From a checkpoint of a small transformer trained on Wikipedia: learned positions.
Each number is 500 + 40 x the weight over its row's rms, rounded and kept within 0 to 999. Layers, rows and columns count from 0. Numbers have three digits each. The size before them is the row's rms in percent of the matrix's.

# up: layer 11 MLP up, 512x128, rms 0.319, rows 492-511, columns 0-63
# down: layer 11 MLP down (transposed), 512x128, rms 0.319, rows 492-511, columns 0-63
up492 106:505485499499499521491413506512539558455473498475464473516465512462542433519500486582437491479504464490466560529518446421480531464529521431571496494545464458553487553482461505505567472459503430
down492 109:472509461499576497524542452534489503476515486528480388490463524516461556495551479464415541488493494523496517478510530495502540452531494474526486430440497506587602451502482583554452552521442578
up493 100:487571500553539510542483491591492527431542473548574425473557499558496509487475512470501482511460459483531509490549474450493509529478420454485486559555503474568514481547482499599582501440539530
down493 096:537479501550486505517471564506484510532540573546533514427477509522546486486472482526495463472545553447516510512531474553508506438525507424492485482441456398578561581548529510564510452502456541
up494 108:467518464510469507497459517552527393505481513517442489459470518518485491470471502414487520480512491548467425468497434495437451567429490500458505532493548496542482470484395422544487503507563471
down494 104:495563491504476528495556480454497503459525526467450524496547466522510525529414420450519493530426529441510469423457509452529419461547482493472550495478523477473582521471487547494546432438490475
up495 096:484530489511490534480532585510533500461552482518482503515545458510492380491550522530527409503425474504435484469563503458512500485440455549503460534560517575520452516502541483614452526465526494
down495 103:475541482508543517493442505546557511428494443495432434496525539490510513507468496482513462506494483517534455515454435581520540629534500437500543498549457500557494484489520521476462501454471485
up496 102:451427456520512441479543523511524500490437458475556487493478422418517506471548581469480548503484449448554605493451511489487507485456515570476552569505577469540571473439479473563464461512493482
down496 102:530536537538474513508548536504488464461506512518517544488520515522532456504517546491494480465478492488440510502496482561541464481463494596453515517474445448429435560490540539521485441507477522
up497 094:548484453463559578487463552553500501516532475504482514497439466479522532527476537510514508522562592495514481490489513466455489534479507538569516536492494476556566596427501497479573481524556420
down497 096:452463465418541490473439460444490511498474503559462512461503535518507485511505486466466448501504508409489488496518507494514504505455514462501534468531468581528454544426487514486497446445557511
up498 102:479572449382498472502480500486519498486549491465473511545512502495497455536458531491507488575415456489480538498579447487493474501513502561583455507490403481481513438532496576580554523502547439
down498 113:486459466382478551467533544535506539502510588565442525480525498559505521480508573535463483467490447462493532452472573437487468533465593491481513533517475522436542474449491472481504470417566471
up499 109:469434524569491539511464505382509433467502555530521475527436515457528493475497459598496534479587414475409538454543529520494526525447513459447516500551460523503514497517500497530485530486493495
down499 093:445461430496526537510510541520533514531506487443518548493543478546486508542516503499503503532541486492564468560448535500387529499495471523483492501499494498531560552549492480614429480419469485
up500 100:506424502479580460545503469490525473494471450608525508490454491442408468512474462528553490476529518508459516579507498537408468499500565504491474507506446486430595472570510536554468489471569567
down500 107:581517552528522490505490488526504527479572421501449553534446441495511467492520491528535462433601478525546436479481496416556464509471488486533499412491547529521434480452499500533396501530510442
up501 111:459421502409545492522536519422569434448496460553521400529434528439498465522539442565538508479461557512519495488459447500448529535536583497488507448515489529478496493566518524497510504500460439
down501 087:539482488659482461497434477482545553546515508448488525509573455514513497462505578487510511507530457499464480495495564515574475474451501475532463611485454474521489483494507431545536506480520507
up502 083:537484482578519509429469556581481525476492513441521488497551517480505474509600503552494568578494519563493435577488531456440452547453440539545496493483458487540473485515532470523501435531459483
down502 096:513515487461497539436502482474502536552502495423469468527476531471495522408420497455497449546468527516519533492519401470526491458504493498408480474485480495472515438492469491556532485477471473
up503 099:562507505478546454434515474549441537460514465531604503515514478524538507543444564534458455502480530470467516504471510470464538545443540486485470542551556572540491418549482426541513512465549493
down503 095:468537484530491508488445520515483466523552557444398442492540525498503496501464506408469440485447562559531505439567438483477540521569550497471524459495498447497494537499510508542529485461573422
up504 101:465455483516540499514450548453507412485520441512495429494491514436516504444579595495519535438469585464513485515471452484478473518447540543500493546468474507494471464436589453510545549518530448
down504 091:513488453497509491457510466522492548484488467516463567545443441520412495558447394533463432488488416553490496538443514486490553512474462453482526489491589536440540493508473552523458434556456483
up505 134:510479480481490558420518509480487492514513512445536556457449530459465547523438514622502555470492461517464530543445509459467518490487493516465451552522473523496551477421497525566472483442567518
down505 117:517542522481541449519460467591447512483417459534530514502473564527480460456509495605489505473609468486504466537529500481496543534544506548465470493415542550520461499583480541539474520544480494
up506 103:522519482418496527504512509461528484533447508486417510530561496486473505579525505517559568474394463537505508467447409487494523557527499530440551484499440486531509508483476457507476520482520504
down506 111:591417468532487495486502502498461495537503460510510537525481496491519536487509503659479586487493547458486510548484552551540475463429521511475501437515483519451542508493530515467464575485508462
up507 111:538483469513499511481487499539556494477512502454469507553579420515531523501501477498558526467499431496454569527424483484492484432490484580513447510550475535435524547432451445495464531533497461
down507 127:482511448458479526440517522581486477518470578510431410441476414498522567474533565442457559514480534468510516504533516556446543484502525532560472542467448506572500504498495455494554501548517531
up508 097:485465505485525479496545477452388474546486488511486494477497532466515477420485513453540513438474521496479523523527502480561475546520438481472515469494480630502551479583446504518473478528475453
down508 096:503473556439523465494448556545559480404501469557533494547518459513485499496501591476529483497570508477551505473502517532476427470517514513518562491454462446543489434450453527510478460443521474
up509 102:490529473524505470471440480476502584489442470501558465498513501498479566463504469548469521499499459463563525528452542486378494498495508439500457485527511502438534514495498502492514454569524463
down509 080:474480521532520512494537505534433477477520469555492496445488478473446434465461496543546532398484465449474501470542569485501499434532494524500541543500494439460455532424472399488430545510561548
up510 113:461499453498490512532465493454475552523517433489519538472425515505513464525500479571448568467588458544513426516403523515517478567469474545560443510485547514536500543505538570493459506493496462
down510 107:524549465461431530471510502504547436509481561496520448497516572532493491480465603419541481524450560502522517489474549520513434497493502446476500505538468438493485461498537479518602518530549526
up511 107:465461498497537598512510481468492430455506516464593510559480504483448475471511580614507537603477486529461447546476478547431567505543498479528456503570523479532487462541564517546482444504508471
down511 094:511554517536457448489482463520450562574489432529474551452506504485485618480462511510539478429539478487462482506457528418490496460422510512460485466502504503560477472496492488461425538448510522